config = dict(
    attn_scale=0.177,
    init_std_o=0.0,
    decay_fraction=0.597,
)
Each number is 128 + 32 x the weight over its row's rms, rounded and kept within 0 to 255. Layers, rows and columns count from 0. The size above them is the row's rms in percent of the matrix's.

# layer 11 MLP down (transposed), 1280x320, rms 0.054, rows 90-142, columns 256-319
size [109 103  96  94 106 107  96 102 104  91  95  96 102  97  98 104  99 103  97  97  96  90  99 103 100  94 109 102  90 106 107 103 102  99  98  94 106  98  99 105  97 105 109  96 107 103 103 104  95  97  93 107 100]
[[126 150 190  76 156  99  90 142 151 197 112  75 171  92  76 120 136 161  92  97 179 173 171 120 199 158 145 138 130 161 124 161  78  83  92 137 124  75  52 126 153 115  48 165  76 160 186 123 135 147 109 102 106 119 104 126 106 133 133 121 101 149 120 135]
 [142  43  79 102 175 141 106 171 195 169 156 139 155 135 162 123 113 101  77 128 112 155 190 150 126 131 151 163 220  37 152 158  75 126 144 133 124 169  97  84 100 151  94 164 171 134  96 146  84 133  87 111 164 158 150 128 178  73 170 187 108  87 120 131]
 [ 92 175 124  86 157 114 116 135 120 187 148 143 109 156 107  94 163  96  98  43 152 160 105  92 122 165 153 113 118  65  76 125 117 123  70  83  98 185 165 171 124 111 101 160 122 235 139 132 130 161 188  71 157 106 124  87 107 169  94  93 174 111 143 144]
 [105 130  79  66 143 149 134 105 138 123  94 172 180  56 122  93 137 122 115  94 115 134 124  99 116 104 140  93 141 100 197 116 151 103  58 153 157 182 130 101 137 148 154 108 106 103 109 129 117 174  99  76 115 115 123 139 160 175 158 143 134 160 127 147]
 [129 117 105 107 155 165 143 138 156 155 160 140 105 160  76 162 150 130 198  96  59 143 222 117  70 106 164 143 143 173 165 157 140 148 121  98 118 166 168 101 141 199 103 112 198 117 120 128 131 132 129 184 193  78 121 153 129 126 149 122  89 133  72 172]
 [139 119 140 140 183  98 127 110 131 114 142 114  89 135 135 127 116 141 121 138 126 142 119 155 112  80 138 107 106 133 142 118 136 154 167 153  89  73 134  77 146 152 133 176 151 120 162 176 102  96 153 154  68 115 110 137 142  94 111 180 113 119  88 126]
 [149  80  83  64 180 130  92 191 116 148 105 118 157  87 183 111 134 144  66 137 113 119 165 144  93 232 122  94 137 130 138 186  80 148 173 134 129 132 133 153 109 104 191 117 120 153  94  90 148 151 163 107  70  91 150 141 149  99 136 156 155 180 133 160]
 [ 89 143 118 112  99 140 185 124 146 154 160 149  71 160 112 121 139 116  94 118 119 137 103 127 157 130  85  48 154 125 111 115  99  90 145 102 127 100 134 176 162 103 144 116 129 162 120 109 109 111 116  93 163 146 160 119 167 146 157  69 135 216 151  51]
 [141 132 134 193  79 141 109  67 125 138 189 186 115 118 120 182 114  81 182 132 133  83 174 115 107 168 138 133 154 119 159  95 140 117 107  93 100 141 135 137 146 152 146  27 174 127 107 101 106  88 114 112 113 169 107 109  76 148 163 123 211 115  96 107]
 [128 102  93  94 155 145 120 177 137 136 124 103 132 100 149 106 140 105 168 115  57 131 109 190 137 132 144  87 148 118 155 146 200  75 188  99 113 116 211  92 125 149 136 142 181 113 140 117  80  90 180 135  84 140  80  89 147 159 137 121 136 123 157 134]
 [ 96  98 148 186  97  71 173 144 164  93 138 138  81 146 127  94 118 191 167 120 158 107 126 171 140  74  49 136  91 166 157 136 132 145 206 136 157 188 223 133 160 130  80 198 194  80  79 141  91 138 163 112 116 168 105  73 104  98 114 114  63 155 137 143]
 [ 71 186 154 158 115 142 114 137 151 138 135 107 157  87  84 122 128 161 121 109 174 153 137 129 153 186 114 121 128 143 139 137  91 153 135 128 122 122 127 118 158 131 141  92 104  88 122 102 113 113 129 104 151 189 139 137 102 111 199 182 131 148 118 127]
 [128 100 158  97  75  88  69  95 111 155 145  75 224  91 126 141 141 118 170  90 169 122 141 131 103 119 120 117  88 143 117 111 118 205  69 168 129 115 135 105 177 120 149 125 165 138  86 114 131 103 167  85 147 136 149 121 137 107 142 130 100 166 121  84]
 [ 89 103 162  83 148 114 141  96 149  35 106 126 112 108 116 156 134 127  33  72 162 123 105 119 185  90 117 122 117 113 121  70 104 137 145 104 190  91 163  88 178 136 132 128 150 141 106 105  89 123 104 144 100  95 209 168 166 145  80 129 125 146 152 197]
 [155 111 159 127 165 106  79 137  90 110 163 191 101 202 119 112 154  94 172 120  70 115 139 151 116 198 174 138  70 153 102  79 129  93  69  90 105 139 138 107  99 132 131  90 129 169 156 111 114 115 114 141 139 146  95 126 160 172 113 139 134 117 144 195]
 [115 184  86 171 157 180 129  83  85 195 132  92  94 178 200 191 122 108 136  98  93 178 143 101 121 121  81 146  75 106 204 173 149 106 106 133 164 169 158 108 142 151 119  92 140 143 143 149 100 129 199 133 163 123 102 102 136 185 109 162 113 190 139 174]
 [175 105 110 133  97 137 131 178 216 135 164 144  97 137 167 156 174 172 134 125 138 116 112 129 172 192 133 141  56 108 179 104 114 146 126 137 136 129 129 150 132 129 138  77 166 119 100 138 118 123  18  57 142 165 111 142 159 171 161 132 109 144 158 101]
 [159 180 119 172 137 124 141 108  41 139 126 111 156 149 109 159  79  99 112 130 135 207 115  98 163 158  77 163  99 130 160 152 128  73 149 134  79 137 131  54  86 146 103 166 176 123 124 158 118 163 152  91 124 108 135 102 114 136 172 136 153 181 160 139]
 [115 140 137 110  90 105  96 110 172 102 139  83 141 121 121 113 152 131 128 127 140  48 128 194  73 128 135 128 111 130 118 177 168 163 172 169 142  73  74 146 151  92 153 166 141 140 137 145 123 128 113 172 103 166 123  98 115 129 106  84 143 146 154 173]
 [131 131 111 104 180 130 197  50 161 146 124 142 181 200  82  94 124 167 130 125 105 154 113 151 119 113 100 138  72  70 133 175 134 105 149  79 150 116 175 145 102  64  96 103 132 111 120 135 109  58 111 107 157 111 169 108 120 116 105 117  49 139 128  90]
 [103 133 126 171 106 177 169 129 137 119  84 117 103 179 141 145 107 159 120  86 139 147  91 149  74 147 107 182 155 162  98 160 153 106 151 112 143 123 127 149 129 104 141 120 156 118 193 111  82  87 142 162 142 113 140 107 164 141  70 130 114  95 155  68]
 [102 126 156 139 144 144 105  96 139  83  71 130 113 122 159 117 118 135 131 128 124 155 130  91 126 122 144 114 138 178 132  84 118 123 163 142 121 157 145 116 141  97 118  90 121 143 129  79  84 115 130 162 135 145  94  76 194 118 118 146 134 141 102 116]
 [118 149 100  96 173 106 171  90  65 125 181 132  96 107 129 114 130 181 178 124 173 122  76 188 149  60 144 131 120 164 115 162  69 152 104 109 120 158 135 179 176  96  99 157 136 119 148 186 152 122  84 189 164 123 180 168 132  82  59 138  93  73 189  97]
 [144  97 121  77  40 180 135 117 161  78 171 177 101 149 119 121 145  60 145 113 144 112  89  78 109 136 149 153 145 124 144  90  89 130 139 192 135 158 125 139 101 142 127 103 139 126 154 105 140 127 134  98 152  88  95  82 166 137 112 149 187 163 158 109]
 [125 124 111 123 108 131  90 101 129  65 136 144  76  98  69 147 115 106 141 107 106 103  90 121  84  81 112 148 145  86 117 117 135  92  98 116 162 103 163 167 150 134 121 103 150 101 162  99 150 152  70 156 184 141 138  91 125 148 143 154 144 195 102 104]
 [146  88  75 127 142 138 140 166 183 103  99 119 116 104 167 101 152 121 108  89  71  69 121  81 131 189 175 123 168 106 106 125 148 100 165 195  82 107 117 172  94  70 145 133 159 159 113 108  93 110 114 124 163 122 126 105 138 133 179 190 139 161 135 113]
 [155 122 102  67 187  93  93 141 133 129 127 101 153 119 127 130  70 166  95 177 128 108  73 132 131 134 110 131 114 172  99  98 149 170  99 115 140 149 125 175 145 131 126 122 165  83 121 125 177 215  92 118 129 100  83 104 137 102 185 158  90 138 146 153]
 [114 122 119 116 185 162 161 146 146 122 148  91 155 130 164 139 109 127 138 160 138  81 101 131  95 120 141 148 155  93  81 136 122 127  83  57 143 107  89 101  96  76 137 152  95 143  90 162 213 154 139  99 104 153  88 106  86 132 117  78 128 182 124 206]
 [127 136 191 181 133 112 143 114 165 158 110  89 147 114 112  71  97  99 122 100 176 142 149 148 123 137 121 141 112 152  80 105  96 141 119 141 119 151  94 122 153 170  98 158 131 148  92 110 136 130 117 114 159 108 158  90  52 128 139 130 132 151 152 112]
 [128 132 126 133 140 136 105 166 121 180  92 122 128 151  98 166  85 136 169 138 145 133  79 124  70 106 125 103  86 124 125  90 104 109  51  68 130 177  78 138 136  97  65 148 141 112 119 120  51 149 122 138  62 158 130  87 119  91 107 133 105 116  97 106]
 [110 141 110 200 164 104 110  85 167 113 164 140  85 124 141 167 114 163 112 194  98 107 170 117 147 159 115  75 182 141 151 163 109 106 138 103 140 118 122 166  92 101 112  99  85  78 151 154 163 133 185 140 114  73 129 133 116  82 172  92 122 109  87 137]
 [195 134 138 135 131 123 170 114 121 140  87  84 120 110 161 114 176 126 166 158 119 129 202 116 192 119 190 106 157 113 207 124 148 145 119 123  97  67 160  79 187 201 144 104 144  94  74  95 117 121 177 151 162  81 170 156 128 140  81 107 153  69 127  94]
 [ 76 110 119  77 119  92  75 160 148 144 142 121  99 147 138 146 147 136 121 132 120 172 157 102 218 102 121 100 108 101 130 133 173  80 131 153 173  86 112 129  77 123 201 190 148 101 126 110 122  98  33 124 164 122 135 154 131 111 120 137 181  89 154  91]
 [190 161 119  83 116 131 126  73  92  71 119 140 182  67 100 113 147 138 164 122  86 168 121 170  75 139 124 140 141 130 127 152 116 149 168 136 137 109 127 108 124 160 106  98 103  97 142 193 133 169  61 123  68 100 135 142  73 141  61 163 134 131 162 113]
 [101 122 138 138 194  79 124 116 157 135 158 120 166  76 119  87  76  96 142 134  85  96  90 183 126 155 121  98 162  88 122 169 129 107 103 136 143 121 137 103 132 135 136 154  85 137  75 144 175  96 139 111 111  71 113 151 195 126 147 153 177 123  91 137]
 [ 69  83 145 198 128  98 156 155 154 135 121  97 146 143 123 113 124 145 212 137 135 144 107 151 130 146  74 135 128  42 122 103 150 101 179 138 157  94 126  38 144 164  79 102 139  41 136 173  86 179 171 145 114 124 164 143 118 155 161 132 132 135  98  94]
 [112 110 104 146 159  67 145  69 142 183  86 169  90 130 178 133 170 122 178 142 106  90 161  56  99 162 104 161 155 143 135  98 137 112 118 127 139 153 114 169 172 154 129 133 179 142 146  95 120  85 150  84  62 157 148 117 150  94 106 134  89 120 106 147]
 [159 122 113 135 108  84 112  73  96 168 129 178 191 119 114 164  67 126 155 159  84  66 131  70 134 153 143  77 159 117 115 113 185 104 144 113  44 154  92 159  99 126 109  93  94 171  96 144 124  54 183 174 146 144 109 126 156  81 159 121 130 102  96 110]
 [172 171 149 121 132 105 136 122  73 153  88  99 170 169 153 121 116 125 150 106 109 120 162 157 106 150 129  88 113 105  95 158  84 119 184  85 105 156 115 121 116 147 131  97 131 179 127 102 128 102  88 163 162  99 120  39 122 139 152 139 127 180 121 138]
 [157  17  88 153 175 154 128 100 111 145 127  66 132 146 173 157 160 166 134 173 123 150 209 147 112 133 113 122 109 104 105 126  62  91 132 106  93 138 136 168 141 130 144 140 139 141 149 127  87  86 155  99 158 161 134 102 114 128 116 142 131 147  99 107]
 [138 163 103  44 106 126 113 202 155  95 113  86 128 125 173  99 126 195 106  65 166  89 144  98  92 119 158 162 145 137 139  60 109 166 117 137 129 110 118 118 111 126  93 122 145 103 148 132 161 207 113 124 110 119 126 186 158 113 152  93 137 150 129 232]
 [170 126 216 157 131 147 166 116 173 107 200 106 164 185  70  97 106 113  95 155  81 116  82 130 143 177 114 168  66 111 166 111 134 136 115 155 150 209 104 160 119 179  77 145 116 137 123 122 115 152 114  96 113 130 115 132  71 145 139 118 147 164 118 139]
 [134  87 174 137  68 138 100  40 160 112 137 134  70 124 109 152 153  99  84 160 128 119 151 120 160  92 174 119  90 104 137 121 128  75  87 110  86 154 129 123 147 108 194 126 146 108 151 131 107 127 121 161  92 178 110 126 128  96 187 138 141 144 183 111]
 [153 168 105 123 106 110 150  80 132 141  77 174 123 132  84 125 110  73 134  94 134 170 110 129 102 144 153  81 106 155 176 141 157 131 152  91 116 127 174  79 154 155  67 145 172 134 141 165 161  83 152 135 183 176 114 112 130 175  91 165 118 114 116 142]
 [123 156 114 133 156 120 118  64 128 148 134 128 174 113 134  99 159 108 195 177 149 110 138 144 100 143 142 107 136 120 146  86 136 139 132 160 108 150 120  99 146 106 155 145 149 177 155 157  77 131 143 115 140 155 109 127 178 125  93 108 101  27 110 136]
 [102  68 136 123 108 127  52 116 143 106 115  86  87 125 119  49 169 114 138 131  63 137 144 154 107 143 174 115 114  93 109 164  94 212  70 125  73 136 186 157 108 153 178 103 156 101 133 163  93 156 110 146  78 114 133 126 181 136 166 110 173 103 106 111]
 [173 200 128 118 105 103 160 126 120 113 140 160 194  97  96 129 131 124 101 124 125  90 142 167 110 112 122  98  79 133 170 181 115 165  96 112 108 112 147 108 111 124 147 153 105 133 108  99 158 174 139 126 123 161 142 175 131 118 146 128 151 154 220 100]
 [ 70 117 115 189 129 159  57 155 170 120 135 126 111 124  86 133 168  95  96 154  97 123 156  93 162 168 121 151 131 191 152 138 103 107 116 138 187  74 134 126 138 122 118 102 147 102 145 126 109 165 109 180 136 143 166 176 183 154  98 157  90 145 165 142]
 [203 109 104 147 126 110 103 113 109 159 120 145 112 118 139 114 166 133 126 164 174 136 147 107 137 106 134 145 106 124  82  62 171 145 111 115 112  69 107 146 185 104 146 122 163  95 141 182 111 136 193 119 168 109 145 140 114 124 135 204  72 153 123  74]
 [125 126 114 193 158  74 157 118  64 129 124  67 121 169  87 134 141 128 153 155 134 121 173 106 138  95 114 107 133 177 158 101 130 149 153  96 142 101 162 169 119 151  96 194 133 160 134 107 149 166  91 146 103 116 120 158 139 131 114  77 143 127 112 104]
 [117  50 166 125  97 177 118 124 189 150 196 132  90  81 189  94 161 122  99 135 148  90  82 137 131 100 146 123  99 165 166 128 105 123 142 140 126 109 172 112 146 106 142 139  77 117  89 120 182 136  50 162 117 200 181 121 100 114 185 119 144 122 116  70]
 [154 141 147 113  34 169 134 136 128 148 178 147 106 170 127  93 203 131  75 121  63 146 146 137 102 141 166 144 128 186 147 109  80 136  65 121  76 135  76 130  72 163 105 151 154 182 181 140 216  85 103 194 132 154 117 114 116  97 150 113 124 111 174 146]
 [177 156 105 121  74  71 112 114 155  84 114 101 138 137 171 113  83 109 128 141 117 122  99 117 124 105 148 116 106 195  70  84 105  89 160  70 141 124 162  79 131 162  97 127 131  66 125 132 154 115 104 146  90 148 109 117 127 107 103 132 121 112  76 105]]
# layer 11 MLP up, 1280x320, rms 0.055, rows 91-142, columns 256-319
size [101  81  91 101  95  96  98 104 100  97  96 101 101 100 104 103  95 101 105  99  96  97 105 100  98 107  99  94 104 106 101 101 100  95  98 103  97  95 104 100 100 104  99 107  97 104 101 101  96  97  99 100]
[[124 139 176  78 127 114 134 155  76 130 136 116  99  72 117 142 124 103 178 149 158  75 110 155 153 152 118 172 117 162  74 126 157 156 126 131 128 129 136 209 136 130 133 196 118 150  60  80 169  70 111 174 102  98 160 103 119 174 120 180 143 165 133 145]
 [106  76 124 121  71 147  98 135  61 102  95 154  88  94 171 162  96 141 147 143 106 133 164 107 138 159 156 100  88  80 100 153 160 156  69  98 108 117 158  86 111 124 163 151 122 167 116 161 120 117 102 124 151 115 162 124 162 127 174 165  99  80 112 109]
 [161 203 190  51 116 157 139 109  98 122 132 135 142 101  75 151 162 107 118 122 152 129 114 147 122 116 140  94 106 154  98   9 140 137 131 112 128  96 138 121 136  99  99 101 142 121 191 128 166  90 137 137 168 126 112 185 141 136 189  76 129 139 108 181]
 [202  96  62 176 102 104 110 104 118 157 170  98 138 119 223 182 108 119  96 137 136  89  64 125  73 159 104 136  95 159 163 120 151 150  83 131 105 132 161 149 173 144 103 207 152 175 117 163 128 135 167  82  94 128 133 148 173  72 111  91 174 101 116 115]
 [162 126 153 169  99 137 111 167 152 169  98 126 122 118  77 122 117  99 156 132  74 169 139 125 145 111 126 110 153 143  99 114  88 188 149 147 166 138 169 174 102 131 131 117  43 127 164 135 136 129  93 136 144 151 117 130 138 126 135 126  77  81 138 104]
 [131 150 107 129  90 148 137 120 127 126 160 123  85 154  85 185 139 112 133 103  79  83 151 109  59 154 166 163  86 168  73 135  86 143 114 160  96 140 134 133 107  83 165 156 169 126 135 107 126  98 128 119  86 115  78 155 129 111 125 148 122 135 117 122]
 [104  68 155 130 145  93  77  91 125 138 124 186  48 125  89 112 133 106 165 126 175  86 132 119 135 121 155  72 206 129 140 184 131  88 143 155 114 195 122  94 135  81 137 143 112 128 129 120 124 105 176 149 125 160  81 102 168 100 126 124 163 191 127 101]
 [113 124 130 149 139 132 106 159 105  70 165 132 102 129 111 118  92 134  89 183 145  85 121 202 101 133 198 130  99  90 122 110 121 136 110 135  83 172  37 147 145 151  98  94 128 121 153 140 119 141 123 124  76 164 127 156 142 153 115 125 145 102  97  81]
 [138 175 105 165  85 125 144 109 125 159  90 155 127 160 148 107 138 149 113 137 113 164 123  99 161 133 123  67 198 114 152  62 118 147  67 102 104 121 142  85 137 188  69 111 151  78 121 126 146  98 164  98 130  62 127 170  88 143  92  89 115 178 120  81]
 [142  76 113 123 133  92  91 159 111 144 101  87 165  91  93 137 169 170 135 151 136 138 122 119 177 116 101 104 134 106 127 135 147 120  72 137 127 183  86 153  78 112 138 130 103 166 162 174 125 103  70  80 176 108 136 121 164 103 113 144 114 153 137 130]
 [144 150 109 129 138 113 123 129  55 134 179 129 116  89  94 118  96 136 104 150 138 169  74 132 142  99 168 133 174 100 182  46 156 116 162  56 170 113  89 147  92 111 189 109 196  98 142 188 144 182 114 145 191 159 128 179 174 113 141  96 138 136 166 100]
 [ 93 106  65 119  79 127  98  78 167  48 136  29 130 114 150 158 155  92 128 118 138 154  99 115 159 151 111 116 107 148 148 122 106 156  93 153 136 110 161 146 144 108 215 131  83 131 108  90  87 169 129 128 113 115 152 123 113 109  84 158  83 162 135 101]
 [116 177 109 103  91 158 110 132 113 126 102 142 116  95 170  47 187 103 171 125 114 131 136 148 168 116 119 100 141 142 134 146  92 107 136  95 131 110 133  87 146 126 122 150  78  93 121 152 188 112 108 134 135 106 112 116 130 130 165 185  81 149  50 185]
 [133 127 123 150  52 116 101 151 102 132 100 140  83 115 110 106  98 112  92 177 139 146 134 146  93 137  97 113  96  67 117 126 146 146 100 171 110  68 133 123 133 164 108  69 120 111 162 137 122 139 117 143 132 156 149 104 118  68  79 142 113  71 170  90]
 [140 124 171 161 145  63 120 122 181 152 119  95 142 139 157 127 177 149 158  98 132 113 104 117 192 152 167 137  57 143 138 115 131 147 127 146  48 105 137  93 113 121  81  89 157  99 132  68 165 144 186 143  57  99 125 132 104 121 142 114 134 113 134  69]
 [156 127 162 157 112  89 114  98 146 163 148 156 243  97 113 132 114 170 127 147 132 160 136 138 116 110 123  94 115  78 145 146 131 136  89  99 143 123 162  46 103 130  99 162 101 139  98 110  88  51 128  79 164 137 143 122 130 169 119 131 165  92 129 118]
 [126 153 164  95  94 109 172 143 138 159 120 116 162 161  94 129 151 157  91  59 160 136 115 135  94  75 125 166 126  90 113  94  92 113 101 105 122 112 138 106 150 132 124  91 140 144  88 116 104 126 151 139 129  98 169 104 155 177 104 102 162 113 115 113]
 [128 154 130  97 155 161 146 146 111 151 174 127  81 108 131 134 130 105 119 179 147 169 154 162 139 175 135 138 162 110 121 102 140 129 141 150 100 106 174 151  96 139 131 115 136 169 130 146 161 117 178 174 101 126 162 153  90  99 105  98 100 170 144 193]
 [219  94 144 152 139 154 129 106  91 129  71 117 111 119  86  82 146 157 120 155  90  99 135 168 103  85  65 124 129  70 121 132  93 102 126 188 108 107  63 163 143 142 113 100  80  58 119 151 122  80 162 146 166 143 127 138 143 142  85 171 159 104 142 162]
 [110 121 112 161 158 147  85 147  50 100  89 132 121  90 136 142 114 163  63 173 161 129 155 140  74 124 109 171 124  91  94 144 171 122  99  85 106 104  85 118 190  93 125  81  91  87 158  97 123 177 109 147 213  87 170  99 133  90 169 161 162 128 134  82]
 [172 127 165 103 173 118 111 159  98 119 144 118 161 183 183 158 152 103 138 140  89 120 134 114 117 135 130 137 162 115 130 122 129 139 112 146 101 121 121 120 109 135  99 101 106 200  82 153 200 152 129   4  91 110 140 171 145 190 111 148 146 141 176 109]
 [162 132 169 117 186 101 121  80 144 160 128 155 136  94 205  93 120 152 122 103 153 125 141 166 107 105 166  81 160 109 140  47 102 179 170 171 142 143 132 179 136 126 135 166  70 150 124 127   0 117 227 157 136 122 129 135  99 135 155 151 133 114 117 181]
 [123 141 128 129 144 110 161  96 117 121 132 187  91 104  94 170 153 161 113 122 108 104 129 143 163 139 154 166 103  94 153 158 160 176  93 132 124 135  88 121  63 143  79 135  98 167 155 100 126 147 122 129 149  65 116 137  64 157 125 113 141 174  76  37]
 [182 106 158 157 126  73 151  84 106 141 142 139 152 145 131 103 116 113  91 153 137 136 144 173 114 120 164  95  80 122 120 124 111 140 142 152 110 114 126 137 145 153  95  80 143 139 124 123 165 164 103 200 138 105 145 124 114 119  74 157 125 128 157 139]
 [161 104 145 120 154 125  83  99  95 148 108 105 121 113 114 114 187 126 119 135 145 125 132  92 124 118  68 139 120 105  93 133 137 144 168 109  99 122 128 155 125  97 134 166 130 167  57 139 114  84 124 127 162 155 121  94 172 143 152 134 107 165 123 182]
 [100 107  98 179  92 120 175  62 163  95  88 149 146 120  90 102 130  84 144  94  79 162 119  91 129 125 145 121 140  92  88 132 142 120  23 144 143  79  76 174 129  82 145 148  82 157  88 110 160 166 135 117 154 126 130 112 122 176 132  98 115 101 141 145]
 [145 141 179 133 145 169 196 128 162 143  69 108  92  71 144 163 133  95 165 106 185 112 125 114 124  92 133 167 158 149 116 133  73  73 158 160 150  97  77 134 177 177  98 129  48 157  69 120 145  74 176 137 142 192 109 121  86  76 117 110 128 148 133 142]
 [131 139 143 209 186 118 130 127  71 131 131 171 138 166  79 114 187 150 119 134  89 155 146  89 118  92 137 153 109 115 160 104  95 147 112 163 128 140  64 189 106 140 106  72 129 127 132 152  84 139  75 139  81 120 104 134 151 125  89  72 176 138 150 109]
 [172  99 160 114  97 115 113 163 113 129 100 164  88 161 107 121  85  68 103 174 174 170 180 146 156 122 175 164 158 116 120 152  84  90  95  76 160 141 117 126 183 192 116 157 137 116 140 131 140  50 114 115 133  71 161 133 170 172 127  67 176 136 123 159]
 [169 126  92 100 138 125 108 123 142 121 156 111 147  86 159 138 152 109 161 145 144 130 100 130 138 121  63 113 105 112  47 122  96  87 193 123  97  87  50 169 130  87 112 152 129 148 119  91 121 106 118 136 219 109 129  97 133 121 119 170 130 142 152  67]
 [207 122 130 181 127 155 169 113 154 142 152 140  81 115 101  90 133  70 132 114 147 111  78 145  98 122 195 114 143 132 131 132  98 156 137 126  89 161 138  83  71  70  98 109 173  85  82 186 145 110 139 131 158 158 102 128 126 162 132 120 146  78 174 100]
 [101  95 101 166 174 164 137 106 101 143 162 151  99 147 185 140 124 100 124 177 101 131 108 130 137 119 114 173 132 127  91 117 203 122 175 114 123 100 149 169 139 154 189 120 167 175  88 123 126  79 149 104 124 131 126 154  54 140 150 151 127 123 107 108]
 [141 129 148 110 178 165 161 143 100 186 137 147 100 118  71 164 141 100 138 100 146 128 118  99 113 101 165 178 144 189 152  98 159 100  85 125 198 134 143 148 177 100 163 157 101 105 163 148 120 130 119 108 122 141 119  49 135 195 108 113 176 151 125 154]
 [106 171 110 131 148 150 110 106  76 105  58 143 133 114 166  87 128 194 161 113  91 152 115 100 149 134 119 170 117 105  99  97 125 190 176 121  90 159 138 157 114 112  44 172 123 194 164 195 125 102  83 152 148 174 153 142 175 154 151 158 166 118 152  67]
 [ 97 141 219 113 164 155 124  83 102 156 160 132 187 135 153 130 132 125 146 102 178 160 105 118 150 180 103 125 137 120 100  59  78 165 152 102  93 114 120 143  92 219  67 139 144 138 190  92 123 114 157 139 151 127 151  94  86  76 125  92 147  93 108 133]
 [137 160 122 106  84 155 112 199  96 177 119 129  88 141 126 137  99 114 117 138  67 155  62  90 135  77 135  55 110 130 148 109 107 101 129 178  77 104 168 112 122 162 123 118 167 172 136 168  96 139 141 193 175  86 191 139 104 154 142 150 166 143 169 137]
 [126 174  71 116 116  83  97 155 135 150 151 148 132 142  89 115 125 179  93 165 142 110 109 164  96 151 143 104 130  95 112 160 147 107 125  97 110 122  94  75 175 113  58 139 143 122 101 123 104 132 114 107 140 144  85 107 145  71  80 133 109 121 146 120]
 [114 195 105 140 111 125 165 156 141  89 110 130 143 146  71  80 130 141 153 102 120 153  92 170 139 155 166 128 112 115 110 102  97 121 123 176 160 119 107 103 142 101 164  84 129 162 145  66  41 111 149 154 151  74 109 141 124 144 116 135 147  86 151 120]
 [162 153 143 141 149 144  75 117 162 154 133 145 125 109 124  59 100 184 169  88 185  87  66 125  97 174  81 112 127  69 170  73 101 116  92 138 119  90 127 146  61 137 120  71 119 113 117 171 100  93 156 161 134 144 123 195 162 124  96 135 100 109 141 142]
 [ 51 186 116 129  95 151 126  85 111 101  81 161 133 125 109 188 123  76 130 132 175 161 115  91 151 136  91 160 162 129 126 150 144 127  74 150 215 123 150 108 104 111 141 150 124 171 141 151 106 144 153  88 148 121 144 119 147 106 134  95 121 187 136 128]
 [ 97 161  74 112 147 118 124 129 129 122 174  79  48 186 111 155  89 129 114 111  95 128 148 165 156 139  93 232  94 158 113 173 108  91 118 168 139 125 162 153 101 183 120 178 142 180 122 117 154 110 128  99 174  87 155 200 141 155 118 159 103 111 178  95]
 [102 132 105 130  80  96 119 161 129 135 100  91 166 123 169  82  68 148 145  81 114 205 118 135 154 173  79  58 166  85 177 139 147 100 140 126 142 143 140 117 156  58 115 159 113 109  58 141 190 161 111 147 119 148 103  86 137 124  96 135 111  98 120 154]
 [147  97 130 192 163 125  29 144 129 197 132 119 120 134 125 107 105 112 131 133 128 123 151  99 141  93  52  94 108 155 103 140 118 108 120 181  96 175 101 137 156 114 193  80 139 153  93 111 137 130  87 178 102  96 125 159 137  60 106  97 175 194 131  58]
 [134 183 144 121 122  87 128 160 121 143  91 176 107 102 111 134 127 114 140  79  94 144  77 139 129 153 180 145  64  71 154 147 118  71  49 127 111 100 101 157 126 139 144 143 103  96 161  78 210 178 168  92 163 107 110  92 127 162 118 103 150  90 147 117]
 [180 101  96 175 159 133 120 104 146 104 135 124 134 137 160 105 134 113 123  55 132 109 129 115  72 106 123 121 126 177 104  50 176 115 137 186 156 120 150 161 203 146  71 145 195 135  77 141 147 135  83 187 153 130 102 180 104  99 163 195 111 163  89 173]
 [175 143 103 140 127 121 143 119  85  93 121  35 121 127 154 194 177 163 149  87 114 118 106 135 144  86 129 142 141  79 134 133 138 163 121 132 105 150 109 104 186 117 153 150  93 122 127  69  88 170  99 170 159  65 107 204 110 207 172  51 129 126 130 133]
 [ 94 155 132 144 108 115 105 182  93  70 104  65 167 127 148 146 102 133 143  84 110  82 132 152 120 104 195 124 108 109 176 129 128 110 117  94  82 148  95 100 186 132 133 143 103 142  98 139 130 103 110 143  47 149 207 121 150 136  52 103 155 151 132 159]
 [139 123 126 179 116 141 104  97 188 119 101  78 169 163 177  91 169 126  96 118 129 112 111  89 125  97  81 174 114 108 123  67  46 163  96  82 113 113  97 137  96 121  94 131 228  86 131 163  67 122  79  84 188 117 139 131 131 112 104 176 126 146 121  77]
 [111 151 155 175 112 136  97 167 142 146 164 103  95  99 192 167 154  46 130 108 107  89 129 160 133 115 147 136 102 105 139 147 115 131 110 124   0 125 121 103  98 139 193 106 157 113 142 207  75 141 117 185 163  98 100 111 183 150 168 166  90  99  78 111]
 [109 145 136 145 173 123 108 123  91 125 134 148 142  97  97 100 137 160 152  95  79 130 171 101 140 149 117 141 145 118 116  99  52 130 100 108 111  70 172 102 119 164 127 121 183 140  30 170 117  51 207 140 163 118 103 183 125 130 114 127  98 142 144 138]
 [ 81 137  79 116 174  51  94 112 162 156  75 143 130 168  92 129 139 135 104 128 114 141 104 120 132 120  88  87 163 156 114 110 137 127 109 142 152 117  93 168  77 117 115 202 122 149 164 108 127 146 144 122 173 195 159 159 155 125 121  96 166 152 138 182]
 [113  86 108 138 120 121 102 198 162  94  71  97 112 135 150 127 121 133 114 165 120 125 136 137 131 108 131 126 158 133  71 125  76 119 144 165 177 175 121  90 123 174 121 125 118 116 155  97 178 114  88 134 137  93 129 109 110 110 160 123 169 124 116 134]]